Weights of a small GPT-style language model, trained from scratch on English Wikipedia.
Size: 16 layers, width 192, 2 heads of 96, MLP 768 xIELU, 9.44M parameters.
Training: a variant of Muon for these matrices, 347M tokens, 10575 steps.
Each number is 200 + 30 x the weight over its row's rms, rounded and kept within 0 to 999. Layers, rows and columns count from 0. The size before them is the row's rms in percent of the matrix's.

# layer 3 MLP down (transposed), 768x192, rms 0.372, rows 585-657, columns 48-95
096,227,207,220,262,251,228,201,202,172,202,200,213,202,243,207,190,236,141,197,195,206,211,163,193,177,220,181,159,217,205,214,226,159,193,194,156,166,255,226,217,190,182,206,234,164,180,267,202
100,195,251,237,197,209,268,271,177,190,170,173,188,212,184,211,162,168,203,224,275,167,186,179,207,200,189,178,186,162,197,145,186,176,205,158,169,199,182,137,177,177,254,201,133,194,206,165,268
101,228,200,200,181,244,188,227,225,198,191,201,210,198,202,184,221,147,175,262,186,236,279,261,207,172,224,207,196,208,143,200,173,180,192,220,154,242,155,202,242,238,176,191,234,215,234,233,148
098,211,162,219,213,187,204,168,152,204,179,176,224,177,193,220,181,257,222,223,216,201,232,179,225,193,177,171,189,263,208,209,163,191,187,250,160,245,220,197,211,225,196,227,126,179,244,145,150
104,169,237,138,156,218,254,200,239,181,197,251,212,176,257,274,245,236,236,175,193,200,184,191,189,204,254,255,185,150,146,174,167,142,171,234,213,217,216,199,182,200,172,220,189,207,234,155,201
096,182,268,172,191,173,213,208,191,203,160,223,215,154,181,132,165,199,256,210,202,190,239,224,213,212,222,177,181,209,207,196,182,193,199,217,202,141,212,180,203,255,195,215,170,191,160,154,215
095,220,216,221,251,174,201,163,212,181,219,207,190,202,255,181,225,213,177,236,217,225,167,141,227,237,188,238,176,214,186,206,158,189,191,209,178,174,239,215,228,188,223,151,139,181,202,242,157
093,192,207,208,217,242,185,178,152,207,164,209,153,177,200,189,206,187,216,182,185,192,137,181,231,242,254,190,217,204,199,217,206,222,221,230,181,229,197,211,179,155,158,239,205,201,164,189,180
103,180,210,163,152,203,167,153,240,225,143,216,188,153,168,218,242,195,227,192,191,201,223,210,253,221,172,238,215,222,244,230,191,235,200,150,244,182,152,242,176,214,228,229,272,166,209,249,152
102,182,171,216,222,263,180,211,219,242,208,171,222,171,204,160,152,225,210,221,162,225,193,253,198,193,196,180,215,191,199,212,147,216,207,246,247,123,234,220,199,217,145,193,123,287,216,143,210
099,228,223,211,202,186,195,197,196,161,187,164,263,186,169,201,162,249,179,195,219,200,186,188,224,220,177,204,227,199,185,139,180,219,182,187,189,210,211,171,178,198,192,233,240,119,127,234,205
099,195,225,199,197,171,160,242,249,235,240,216,222,189,214,183,158,172,191,182,206,166,230,199,182,213,162,174,164,213,142,213,161,187,197,188,189,199,217,230,222,183,205,175,228,220,232,233,165
102,211,190,216,175,216,211,252,183,181,243,186,219,196,186,236,191,190,235,214,198,180,210,217,172,208,185,222,189,133,193,173,151,192,200,241,203,219,238,287,185,204,198,206,217,198,170,144,254
095,179,242,216,215,204,222,226,222,190,200,216,218,188,189,181,203,115,253,231,228,239,137,194,169,205,199,163,187,156,179,220,206,231,217,202,150,196,231,161,173,218,166,195,206,203,177,186,167
093,230,206,221,159,166,161,212,163,232,191,165,204,225,185,239,211,180,181,201,161,213,173,146,216,190,225,213,233,180,178,237,158,219,171,177,146,251,194,202,227,188,233,251,205,195,182,226,193
105,206,141,239,191,205,200,210,171,207,198,233,160,167,212,243,206,180,172,139,205,173,162,159,186,198,163,158,184,257,192,183,211,260,198,197,174,194,252,202,166,183,183,222,175,291,208,250,199
099,191,212,209,206,183,227,204,187,262,217,176,212,203,216,218,182,213,210,143,236,208,253,223,167,212,177,190,156,180,178,189,228,196,187,195,161,220,197,239,197,215,191,204,232,199,200,207,201
101,176,201,226,227,181,177,172,169,164,172,214,190,180,202,176,189,183,228,170,218,218,170,171,221,208,191,256,198,239,255,211,132,215,210,210,195,193,270,260,214,147,182,170,211,201,180,203,202
103,207,163,215,214,200,181,192,200,200,177,225,185,192,183,188,225,206,166,226,176,210,221,184,259,263,224,197,247,145,223,275,195,207,207,226,243,183,204,217,186,196,172,218,166,215,217,163,218
105,165,229,206,197,265,197,221,238,141,204,244,246,170,201,192,192,138,134,200,217,169,217,246,229,216,189,183,192,188,159,239,205,241,191,179,185,174,181,221,178,203,188,251,218,139,163,230,230
101,200,200,194,178,143,215,210,141,216,188,196,197,184,211,164,216,219,165,178,136,191,223,221,157,227,226,180,181,239,241,175,179,190,197,173,233,244,216,189,194,251,230,304,247,175,180,257,182
097,218,163,191,210,164,181,171,188,211,231,174,184,212,166,203,174,206,215,201,175,201,175,130,206,205,225,199,182,211,251,194,188,206,167,256,259,140,248,212,203,205,202,279,205,192,197,204,259
100,196,189,217,166,176,204,191,230,250,233,167,219,113,214,249,211,219,257,235,224,219,214,201,204,230,207,237,174,171,173,215,219,211,184,192,188,151,165,165,128,217,140,226,220,258,208,213,216
101,196,217,210,203,185,180,169,189,223,262,218,193,237,231,165,163,188,174,231,199,206,176,289,222,199,139,173,200,153,224,203,242,157,183,229,239,167,211,231,227,209,205,179,111,256,196,214,244
098,190,236,199,202,210,254,242,199,214,158,149,248,179,251,128,263,179,159,247,202,164,246,200,192,201,195,195,177,213,189,160,262,177,229,214,181,191,182,191,179,152,246,202,227,213,198,227,199
098,191,186,195,240,234,285,208,184,214,216,241,127,134,189,208,216,278,152,231,180,214,200,226,186,141,202,242,249,180,201,206,180,207,241,229,167,202,217,188,172,215,202,188,254,167,190,229,200
105,192,235,176,241,215,168,207,197,162,209,238,207,222,164,205,148,224,206,213,226,209,257,235,212,223,201,224,189,144,171,154,201,158,242,207,212,210,206,238,206,264,172,188,225,221,205,147,177
100,213,180,226,172,203,249,150,220,136,233,185,246,169,249,179,211,247,185,213,227,193,175,188,226,163,210,213,230,248,203,221,202,220,259,176,155,184,208,175,248,184,226,243,144,215,230,199,234
095,170,193,194,187,151,205,156,196,270,218,208,233,240,130,175,213,192,209,188,234,211,203,232,214,225,194,229,228,161,237,227,235,230,159,181,278,240,215,197,180,159,229,197,205,278,198,175,195
106,180,258,160,218,219,179,216,225,201,229,211,213,268,184,191,144,202,172,215,196,195,223,202,199,223,222,220,232,288,257,210,182,227,188,201,242,192,160,198,215,226,193,240,174,213,210,194,211
098,175,207,197,187,282,171,224,175,200,230,240,172,221,258,151,180,149,129,206,191,243,206,232,218,208,227,166,196,200,194,224,202,146,210,205,214,169,210,212,192,170,218,188,172,137,215,230,246
100,217,212,187,192,222,189,245,223,222,197,190,174,218,173,146,215,205,210,183,201,245,196,212,189,195,182,223,186,187,188,257,121,189,173,228,189,183,216,227,219,206,157,184,242,246,198,215,179
106,215,165,239,181,202,167,175,157,226,203,182,199,191,168,248,232,210,204,203,186,232,213,170,174,193,243,206,155,185,192,187,246,143,204,226,183,219,208,228,239,176,197,164,215,189,163,248,243
099,252,198,176,188,252,219,183,231,212,194,183,230,234,264,194,166,179,191,161,185,153,172,226,172,177,236,211,215,233,160,191,246,177,142,171,255,204,183,180,194,164,191,225,246,193,199,249,191
100,192,149,214,218,196,242,227,170,214,241,190,246,220,203,173,215,239,219,189,189,154,195,179,206,255,256,174,158,201,142,151,209,225,214,231,173,190,173,147,185,233,171,176,204,176,138,192,215
102,238,226,207,205,179,168,209,244,277,167,212,208,204,219,183,218,166,188,195,218,200,269,190,187,198,232,271,189,253,174,167,207,179,174,165,196,242,131,196,217,193,173,189,246,213,241,211,168
103,209,211,239,142,233,215,196,181,186,179,132,220,213,234,196,231,201,220,130,211,238,244,214,198,186,174,191,231,228,202,214,196,188,226,199,223,280,189,157,227,227,154,178,146,178,267,233,176
099,238,202,123,138,182,223,172,173,182,232,208,190,214,186,178,218,182,223,214,205,227,185,190,218,184,235,183,202,182,158,127,256,247,167,251,225,168,182,240,201,218,168,212,211,160,164,187,220
100,164,211,172,188,224,183,264,205,198,172,205,169,181,143,185,245,141,133,122,149,168,199,168,281,246,167,195,174,235,168,233,183,237,189,114,171,222,163,199,197,208,227,144,219,184,217,228,251
101,206,138,170,188,207,199,249,199,224,165,239,220,205,131,254,136,200,234,240,211,164,230,183,262,214,207,233,137,184,192,185,185,184,199,201,191,191,221,216,228,186,242,208,216,167,173,181,217
098,209,211,226,207,195,224,206,161,191,195,204,219,228,205,257,166,231,244,191,245,224,203,233,206,179,154,202,148,221,173,197,225,151,137,137,212,231,188,155,227,224,236,244,193,227,178,224,211
102,172,176,210,256,242,144,206,136,202,194,179,199,215,169,174,191,225,166,205,224,189,204,227,180,205,213,231,218,239,211,235,214,193,221,194,250,286,173,198,159,191,127,208,224,231,213,186,166
101,219,173,183,154,186,231,203,202,272,208,188,212,181,215,196,193,219,168,174,233,155,229,236,286,199,209,184,202,233,216,145,249,152,217,210,195,152,182,200,197,236,188,196,206,176,256,237,161
099,200,180,170,182,202,217,256,224,158,207,211,181,234,215,236,161,131,228,254,221,214,202,205,189,224,182,166,202,197,219,198,228,231,219,187,194,212,220,206,168,243,198,273,158,152,228,205,192
103,235,183,154,111,213,212,260,228,237,222,201,169,185,163,190,204,246,266,227,161,207,187,170,191,196,204,256,213,217,213,202,143,201,201,194,225,179,149,182,194,188,213,212,184,195,176,205,185
096,239,214,226,174,199,188,218,170,203,256,170,166,251,239,185,274,182,169,211,172,208,144,209,268,230,249,197,162,169,238,205,187,209,219,207,205,147,193,186,188,189,219,250,191,233,220,173,192
099,246,172,230,181,237,228,190,208,179,182,213,194,220,220,190,232,215,158,230,204,183,197,195,241,187,229,175,197,189,217,198,153,170,175,189,195,213,220,214,216,188,256,221,184,266,192,220,195
098,207,201,220,159,194,170,198,174,200,239,205,196,214,206,154,226,218,178,200,243,230,180,225,179,277,228,211,214,256,192,218,276,201,205,206,189,204,228,216,212,179,188,197,154,155,222,223,186
099,235,188,187,177,190,226,164,216,240,198,214,192,186,217,191,204,187,208,170,240,227,195,224,189,189,190,164,179,198,193,210,194,160,211,245,185,233,177,307,202,199,217,219,200,213,169,204,192
104,269,226,177,192,178,150,239,186,181,225,255,228,159,171,222,257,140,192,219,155,179,184,256,210,198,196,215,228,211,226,189,203,180,205,208,176,220,208,194,198,169,222,210,145,232,222,178,209
100,182,171,166,216,219,156,158,184,152,226,185,260,205,197,251,152,180,186,245,253,222,154,209,167,215,193,153,235,221,209,189,175,198,201,220,206,214,191,182,218,185,188,212,104,213,225,175,207
102,204,195,163,177,218,223,179,214,205,242,206,189,214,160,192,179,182,237,208,164,173,141,219,226,173,245,207,174,258,204,252,139,169,195,195,191,161,193,171,180,218,180,227,198,180,186,185,179
095,190,227,244,218,165,218,196,274,149,290,195,203,180,126,216,243,230,229,222,185,198,265,228,198,232,220,173,196,207,218,202,230,160,177,172,176,214,252,184,212,183,182,194,214,187,194,198,184
096,128,211,186,179,198,218,186,214,137,173,185,178,263,198,224,194,184,213,154,200,255,266,143,200,190,244,214,199,189,211,205,198,192,180,228,218,212,157,231,171,156,194,234,212,201,147,264,202
101,212,255,198,184,171,204,149,224,242,142,209,226,167,176,244,195,253,194,198,228,187,235,189,189,228,183,185,224,195,187,150,179,194,188,143,270,245,208,170,175,176,187,178,195,167,212,227,228
104,215,226,232,176,193,193,228,212,208,94,187,201,260,179,226,216,188,189,247,202,163,140,174,192,167,230,227,204,179,219,201,228,189,210,193,197,258,196,195,246,192,210,209,190,137,223,208,204
101,190,217,168,230,185,244,143,223,172,198,181,209,202,134,206,225,186,172,232,213,202,180,186,143,249,217,196,266,187,229,219,179,242,206,207,189,178,193,187,206,196,200,198,187,181,170,230,236
099,206,231,226,217,221,163,263,185,195,225,173,245,162,207,222,228,190,258,240,193,190,186,214,197,155,197,225,191,197,182,232,162,227,190,220,167,231,220,232,208,191,229,191,177,245,183,235,232
105,168,221,211,205,200,224,166,247,195,266,126,199,182,237,204,155,229,172,224,177,187,185,215,206,188,191,185,155,177,195,136,171,255,141,164,215,255,237,206,231,204,153,219,212,228,227,213,228
098,248,240,224,189,218,161,143,150,191,249,221,156,185,220,174,188,225,187,172,211,156,194,211,241,166,202,166,233,155,192,225,228,245,167,201,169,165,231,143,205,200,236,230,188,239,246,196,151
097,195,196,208,193,172,216,238,223,190,279,235,169,233,220,152,197,224,252,214,156,201,230,252,236,180,217,171,229,232,205,188,199,264,178,182,151,197,185,248,226,227,188,210,162,212,191,229,234
104,156,185,194,213,192,168,220,210,238,161,232,202,196,168,225,298,143,266,185,153,235,166,257,177,219,181,259,172,195,211,234,219,154,202,231,258,212,151,183,175,237,196,175,195,262,187,170,185
104,202,205,220,153,125,181,197,189,206,212,212,163,195,230,192,207,240,154,253,213,185,154,215,220,174,124,203,175,192,193,154,219,218,186,156,175,160,203,139,222,193,209,222,139,188,213,161,194
096,216,207,188,182,187,210,190,207,116,188,207,168,189,200,225,222,238,226,196,192,181,176,208,186,177,147,183,210,226,194,169,202,199,182,206,228,204,180,204,187,208,182,222,169,195,193,161,186
096,174,201,174,197,190,187,245,208,226,140,221,180,177,253,244,161,170,207,246,202,163,186,180,174,201,171,191,177,247,190,211,150,239,186,172,171,249,201,213,194,188,240,194,170,191,154,222,240
097,155,207,195,249,209,191,148,267,242,184,239,138,113,164,174,182,180,212,212,172,219,214,187,231,148,196,188,183,170,238,211,227,160,210,190,227,175,210,198,178,214,217,223,146,159,212,254,226
090,248,173,162,218,183,198,172,168,179,185,225,190,222,227,223,197,193,179,168,232,157,161,200,251,204,187,213,240,225,109,155,210,156,268,228,196,242,181,186,153,192,174,203,180,220,191,229,165
099,239,182,166,205,177,171,227,217,177,203,216,240,190,203,248,245,264,208,218,192,166,246,243,233,215,227,195,205,191,238,253,192,233,221,214,195,202,127,136,203,157,192,200,167,214,195,163,172
099,206,133,191,274,186,202,237,203,161,174,193,253,210,214,160,198,188,201,157,222,200,177,216,249,192,177,194,216,212,201,199,273,184,175,179,213,192,173,206,199,227,188,213,201,238,245,178,168
100,190,232,213,217,230,208,206,123,193,157,215,229,192,156,196,183,209,260,258,240,211,196,244,202,218,250,182,224,139,213,171,187,237,182,185,156,185,196,171,179,184,180,191,200,186,216,242,218
096,210,215,197,219,215,249,193,243,187,189,181,237,151,167,216,186,189,142,262,237,212,236,208,212,175,217,133,193,150,213,215,184,216,197,238,232,240,205,178,139,147,216,213,247,235,180,206,206
097,234,180,251,207,250,161,242,204,200,201,169,231,242,215,210,204,231,223,223,192,165,154,211,196,216,191,206,226,150,202,200,193,215,139,181,182,168,202,226,225,199,256,184,183,156,214,187,166
101,174,193,224,189,169,195,177,149,178,245,140,189,174,203,224,222,181,171,254,191,206,171,216,151,205,158,242,234,186,208,221,217,244,186,176,169,221,248,198,190,202,184,218,220,244,217,230,221
# layer 3 MLP up, 768x192, rms 0.256, rows 586-657, columns 48-95
100,181,186,201,246,190,203,182,175,160,217,169,198,194,211,165,204,206,204,148,219,167,201,238,173,163,214,211,222,192,227,229,212,180,172,204,219,179,250,196,223,228,164,197,201,218,218,171,174
103,230,215,220,239,216,166,201,257,216,185,205,148,230,170,182,276,232,210,162,225,280,195,163,229,158,181,183,172,236,230,229,180,197,201,161,190,203,243,220,207,191,188,140,223,230,187,197,220
098,249,197,225,196,220,169,209,174,215,218,235,219,151,216,210,196,167,123,203,161,195,227,218,221,203,215,244,204,203,216,247,193,153,193,254,201,174,185,213,215,164,185,215,241,206,218,161,147
105,234,253,236,184,249,156,176,211,180,150,217,149,200,201,188,210,222,202,205,262,229,225,132,231,150,216,214,176,198,204,215,198,202,274,155,203,239,189,153,246,163,232,233,214,234,212,188,229
092,225,216,224,215,196,205,205,243,231,204,187,228,217,239,134,136,249,188,245,208,240,225,201,196,189,182,184,170,182,182,235,191,219,183,209,171,193,187,206,203,190,198,213,201,207,221,166,214
105,159,253,192,227,170,186,151,214,204,194,161,204,209,204,160,171,210,208,192,171,107,214,213,186,177,226,191,183,185,191,195,183,190,274,204,257,157,203,207,237,233,209,204,206,222,115,178,176
096,185,176,177,185,223,217,236,187,159,204,173,172,217,243,162,257,143,159,214,191,222,196,208,242,165,176,185,222,186,209,244,178,160,226,183,166,222,191,208,185,163,173,176,220,164,171,238,170
107,161,158,254,240,225,211,200,221,220,224,203,186,200,206,237,173,208,147,148,147,181,170,227,238,192,190,159,182,180,244,134,193,193,208,189,210,191,210,280,217,145,239,179,201,197,200,188,201
095,131,189,244,257,215,244,211,167,204,223,177,201,152,242,182,158,245,165,153,203,216,189,266,227,230,196,256,183,162,173,223,217,208,231,216,159,195,177,251,142,215,162,214,169,158,226,180,136
101,157,220,232,196,145,234,231,230,215,240,210,194,168,195,203,173,212,204,192,153,222,196,150,223,184,232,184,234,283,209,140,223,205,179,186,172,254,183,163,172,185,149,131,186,157,186,217,238
103,220,175,254,214,195,217,207,208,104,164,208,240,254,206,190,224,246,233,226,220,176,199,224,206,170,237,195,189,192,189,198,233,236,162,243,251,239,198,202,264,220,162,236,235,208,206,226,126
102,205,139,189,216,240,230,190,244,172,176,248,238,177,254,176,198,227,183,223,225,236,204,185,183,228,142,179,191,190,205,224,195,191,168,176,146,222,210,197,143,194,169,225,233,176,255,221,223
097,199,181,202,226,183,168,226,207,209,164,168,193,228,243,162,182,187,188,180,241,220,198,204,212,181,174,190,239,190,255,197,177,214,203,230,164,217,232,196,201,226,179,151,203,175,211,177,184
095,254,206,172,252,190,180,132,238,210,210,194,160,227,164,188,188,174,221,150,210,164,193,199,216,220,180,197,153,165,223,221,223,206,184,187,181,230,223,244,180,149,218,179,150,172,220,214,255
104,156,200,187,173,212,193,245,202,237,164,149,208,203,230,238,160,215,211,206,248,213,184,162,206,175,222,200,205,181,141,207,221,200,266,240,150,263,158,183,210,206,213,202,235,262,184,190,193
101,198,201,171,160,200,206,233,163,199,192,180,199,251,250,167,192,244,217,118,135,159,218,160,181,205,212,208,217,161,193,161,173,162,212,195,200,143,183,236,239,201,199,200,224,172,263,138,204
104,132,226,198,205,272,201,200,124,203,180,235,221,171,201,239,171,200,174,171,196,210,161,245,176,213,168,237,180,215,183,249,191,250,222,221,196,239,222,154,208,190,239,206,117,185,248,227,194
102,173,147,238,198,252,152,204,167,177,229,181,169,208,190,155,223,250,116,201,212,183,193,172,219,213,249,242,152,210,144,220,183,215,145,199,194,233,242,195,207,267,246,232,242,211,171,173,238
099,207,213,208,221,217,235,210,194,202,197,198,156,178,144,225,225,176,199,214,192,226,266,149,204,213,220,192,221,212,230,182,265,215,191,153,228,213,254,225,229,231,185,191,197,155,227,248,213
102,167,202,202,193,200,151,168,207,265,198,194,203,168,173,194,195,255,220,196,174,197,196,246,124,172,190,188,200,206,231,221,202,197,201,128,220,211,206,198,182,169,209,246,203,120,209,205,194
099,171,208,227,199,176,214,214,166,169,256,214,243,223,241,201,226,190,170,262,217,165,185,171,204,248,279,169,210,201,213,160,158,150,191,198,194,149,177,221,141,195,220,184,212,221,170,151,219
109,121,201,213,180,236,190,256,170,244,197,204,225,190,208,177,177,248,188,166,194,180,185,191,184,228,184,174,230,172,223,244,239,159,183,217,197,212,157,165,234,224,191,211,244,185,200,197,206
102,250,201,234,188,246,145,205,195,216,229,215,211,189,207,255,186,250,179,209,198,226,176,181,204,146,207,200,270,186,203,202,155,154,167,193,163,198,225,213,223,255,198,232,202,163,249,225,207
094,201,219,204,188,177,205,235,169,201,139,226,183,162,199,203,191,166,199,162,188,156,177,210,181,218,204,202,223,220,254,180,242,228,243,129,228,206,135,228,240,194,226,181,196,189,172,134,229
094,181,172,242,226,198,219,201,211,235,222,184,227,223,163,199,240,210,213,164,153,191,152,210,178,186,180,217,211,197,236,183,188,246,187,125,238,214,219,156,196,185,211,194,184,225,183,176,180
106,223,269,181,207,186,185,208,179,243,235,186,144,158,257,213,195,204,203,191,143,163,199,205,195,190,125,214,200,156,201,215,213,189,199,195,180,183,187,217,217,206,220,240,181,198,162,144,221
103,188,260,196,215,232,183,158,196,181,206,226,148,209,154,227,208,132,163,168,178,217,214,159,217,194,185,234,193,199,196,221,268,210,204,178,146,162,182,185,199,177,193,214,153,255,174,193,274
092,158,191,193,194,149,245,243,183,189,192,189,244,199,173,209,160,153,212,188,244,212,172,180,229,194,210,215,205,190,211,220,196,169,243,169,242,194,227,192,206,218,216,226,207,145,183,136,259
105,234,192,226,208,202,188,161,202,222,193,166,164,202,186,182,194,175,189,261,240,229,181,221,180,183,204,193,212,208,203,169,175,215,174,186,198,163,151,173,183,178,221,197,229,225,161,239,153
102,232,244,192,239,169,196,213,224,235,173,172,210,211,203,196,180,195,186,177,209,207,199,145,150,208,208,244,244,145,199,203,203,193,180,148,214,201,155,161,193,236,190,172,243,242,227,159,244
099,144,236,188,209,212,243,223,150,214,201,187,186,220,201,181,184,175,208,172,122,188,213,231,239,166,174,218,194,208,191,215,208,209,207,228,197,212,154,225,217,230,207,164,143,237,254,161,221
103,248,223,144,192,158,214,176,246,245,189,199,190,221,186,234,184,225,161,220,218,239,175,179,188,144,191,218,252,203,142,215,214,182,241,192,213,170,209,225,184,228,192,219,183,187,244,241,155
095,220,228,198,209,174,204,174,152,175,221,188,186,194,210,223,162,247,179,191,166,170,159,178,203,234,189,162,162,170,215,166,193,187,289,183,148,174,189,194,229,217,182,201,188,217,209,185,242
097,180,190,159,243,199,226,202,247,215,223,164,249,198,227,198,223,208,187,255,193,172,178,161,198,167,213,225,144,202,248,167,199,203,180,164,178,243,200,132,213,199,195,200,169,239,213,215,221
101,156,213,202,150,221,270,176,232,176,251,187,178,134,225,137,199,203,217,215,203,193,142,185,218,217,174,221,249,207,192,236,254,206,222,209,195,216,217,230,177,249,223,170,130,197,192,133,191
102,174,210,193,203,182,209,217,215,196,183,183,155,164,159,237,197,184,188,182,186,190,185,177,211,146,232,210,161,182,237,178,216,183,214,182,233,205,155,222,145,211,159,215,200,195,202,223,193
100,187,222,166,215,219,200,219,201,202,197,164,178,176,215,162,172,266,216,193,248,172,146,227,218,189,210,221,221,198,228,176,190,183,179,169,190,257,203,188,222,233,194,221,232,193,152,215,248
099,172,208,261,226,215,222,215,149,156,169,217,197,234,145,178,170,237,180,125,170,146,233,208,242,129,179,178,130,176,248,220,211,213,215,163,194,218,216,187,216,201,261,236,213,214,198,200,233
104,214,247,214,225,197,138,208,197,176,139,236,182,210,238,163,180,228,234,204,211,220,185,156,198,231,178,234,212,212,174,187,224,202,217,243,210,165,247,197,161,199,216,181,200,199,174,207,172
102,193,211,140,210,161,175,257,203,194,174,191,218,173,147,173,201,201,204,152,239,178,193,184,179,232,162,150,279,227,192,206,217,178,160,204,208,166,191,195,153,190,210,187,211,227,200,211,201
100,201,258,164,196,161,128,193,279,202,169,177,160,201,145,222,185,222,210,156,201,201,257,202,178,205,261,150,229,205,148,210,150,197,228,250,205,170,247,173,241,193,265,195,185,199,197,226,226
098,200,171,155,172,188,210,173,225,183,168,196,219,207,203,252,154,202,241,245,160,203,186,217,249,240,217,185,179,185,204,211,245,184,228,200,232,235,248,239,227,192,210,245,191,165,249,198,196
092,169,217,212,148,187,212,189,220,184,233,229,207,247,173,180,187,266,169,199,202,247,199,185,236,162,148,206,235,133,178,171,245,176,247,196,189,171,163,233,180,269,175,221,216,203,188,227,211
103,198,198,191,235,228,184,226,187,169,166,213,211,254,219,261,209,201,161,196,148,172,220,180,197,217,195,222,217,202,215,160,220,212,236,219,178,204,221,220,188,214,260,207,284,201,163,206,191
097,200,246,201,230,240,182,177,249,161,184,182,228,179,224,189,176,210,180,289,208,204,173,215,185,200,288,211,209,213,175,203,191,177,166,179,204,210,191,178,202,219,240,167,204,140,147,181,159
104,226,180,194,195,204,190,165,216,181,159,190,229,194,158,119,144,191,210,193,211,186,194,143,230,195,208,190,194,184,127,235,189,173,221,222,196,201,220,234,248,226,223,195,273,206,196,175,190
101,192,267,223,241,212,198,209,168,230,174,182,159,160,256,243,198,243,237,175,211,210,197,231,193,223,172,210,219,173,228,176,227,190,217,170,215,191,190,167,198,186,197,188,176,222,174,179,242
103,236,209,157,195,249,125,194,131,177,208,166,205,212,196,243,211,133,205,236,183,263,174,201,184,138,199,201,195,211,204,204,178,206,237,171,175,215,219,195,183,156,196,223,193,204,232,200,202
108,185,203,207,220,210,175,184,246,174,182,205,261,277,191,198,152,190,151,187,226,229,205,158,235,217,127,176,201,190,216,186,267,189,210,213,192,202,158,168,175,261,190,247,210,288,167,195,197
099,204,200,173,164,210,227,210,132,170,195,166,190,134,208,197,225,211,158,212,213,215,176,187,207,207,224,185,170,198,190,237,181,228,216,165,246,229,192,222,238,187,219,188,206,251,211,206,206
098,193,184,187,168,221,162,222,165,264,187,165,204,235,152,208,179,180,192,187,186,140,201,169,176,249,158,156,180,208,214,166,233,237,163,223,212,184,197,187,228,218,200,223,205,168,231,190,215
089,183,209,115,172,190,210,173,247,184,194,241,193,231,199,227,219,165,153,199,196,207,218,191,162,195,225,202,191,199,159,215,225,240,250,204,206,199,163,149,169,226,186,191,170,158,200,222,213
090,210,219,198,148,182,226,227,171,207,185,130,199,160,210,174,193,178,198,235,222,207,213,191,133,211,211,208,194,216,196,173,168,213,188,180,231,221,225,235,228,242,205,220,148,201,185,215,190
097,206,203,168,217,212,197,253,176,199,189,210,201,244,217,199,150,169,258,209,155,225,212,210,186,177,189,170,226,235,159,222,211,173,220,243,131,239,192,213,211,184,177,148,226,229,158,180,167
109,156,203,139,213,219,184,212,221,220,194,194,192,236,181,197,225,235,195,236,217,150,191,201,212,196,224,159,179,198,174,209,288,193,187,185,239,184,274,241,232,191,194,182,198,191,179,191,227
104,170,233,179,263,164,147,191,187,230,202,186,209,188,200,184,194,228,226,218,183,213,232,166,179,300,229,176,168,231,192,218,221,184,215,161,201,261,177,180,158,259,207,146,133,175,167,177,265
104,159,191,221,199,182,213,189,234,212,177,209,206,267,219,182,279,220,184,207,221,224,193,179,220,187,156,209,241,216,165,232,182,167,196,247,208,127,202,224,222,189,183,145,179,222,244,175,196
108,241,206,192,189,157,157,140,219,202,190,165,186,164,181,235,164,155,233,157,208,191,193,233,244,167,233,214,201,209,191,228,212,220,214,198,161,229,211,243,190,258,175,211,199,256,216,224,230
103,201,221,189,197,229,225,236,203,198,195,158,186,201,205,145,238,239,207,193,285,212,249,238,177,155,187,229,164,216,209,185,235,125,138,169,203,264,217,131,182,189,233,145,195,190,202,218,172
096,148,178,170,184,186,235,150,204,209,212,236,221,177,209,195,200,251,236,174,202,148,224,165,140,206,252,234,191,211,206,184,179,185,211,224,145,168,154,219,212,184,136,182,234,138,190,191,217
103,153,241,213,242,173,245,200,181,201,174,188,153,216,210,244,229,224,217,180,222,180,201,177,222,159,218,209,144,173,208,197,150,194,238,188,209,217,176,206,217,171,215,240,211,218,221,196,201
100,222,172,179,192,219,224,204,196,197,225,246,195,258,199,195,143,187,168,244,175,246,163,143,167,190,171,222,203,228,203,161,269,231,191,156,196,207,227,201,200,183,208,170,194,200,171,191,149
092,173,191,171,228,148,227,181,181,232,183,214,210,235,210,197,207,188,214,184,236,210,190,203,227,225,239,210,206,210,150,240,237,138,211,193,146,209,211,207,255,211,197,177,205,193,232,265,193
097,177,148,227,151,211,191,241,200,188,142,188,211,199,176,285,237,172,181,168,236,243,231,210,211,207,215,186,155,177,244,221,223,222,226,199,200,187,254,186,154,128,236,181,178,192,183,211,191
102,201,196,227,223,150,173,226,221,136,236,206,207,189,208,145,170,173,189,183,201,201,220,272,224,250,229,208,199,236,213,234,165,214,194,206,178,150,210,219,213,225,204,131,235,228,163,186,268
093,195,179,279,183,166,90,211,179,203,190,257,213,214,166,211,143,244,180,168,188,151,194,213,207,268,163,226,201,248,199,223,167,185,201,189,176,263,179,180,161,162,204,203,271,176,205,233,232
099,222,232,194,245,166,171,207,169,195,132,223,218,196,220,229,239,171,222,177,222,234,176,178,185,199,182,198,182,172,230,201,187,246,187,201,186,186,175,249,222,217,211,198,229,210,211,89,182
099,254,169,253,223,168,192,205,156,245,221,202,167,233,217,164,166,234,174,232,236,220,225,209,191,273,206,208,244,197,234,201,233,221,233,216,152,165,171,182,203,190,181,254,164,213,158,157,198
103,172,174,211,218,229,268,181,238,218,275,147,201,176,199,183,229,186,189,183,129,190,176,156,165,176,215,240,200,179,223,233,225,169,178,197,167,242,180,219,200,227,224,212,196,203,214,188,252
092,181,194,226,205,222,169,190,185,182,199,251,153,217,177,136,220,256,192,221,220,167,196,197,219,172,217,167,211,207,167,208,203,164,198,174,201,192,175,188,171,209,226,245,203,181,212,181,256
098,163,205,198,215,198,142,191,192,201,162,186,230,197,215,192,146,192,239,229,172,226,206,197,193,224,231,193,231,165,210,192,248,248,197,197,203,204,225,149,174,249,173,241,205,230,212,149,147
102,192,161,224,174,188,192,211,157,179,205,195,174,165,149,179,232,226,209,208,203,206,165,287,288,207,196,193,215,228,218,140,179,243,177,236,209,157,208,214,167,123,234,174,189,201,179,184,229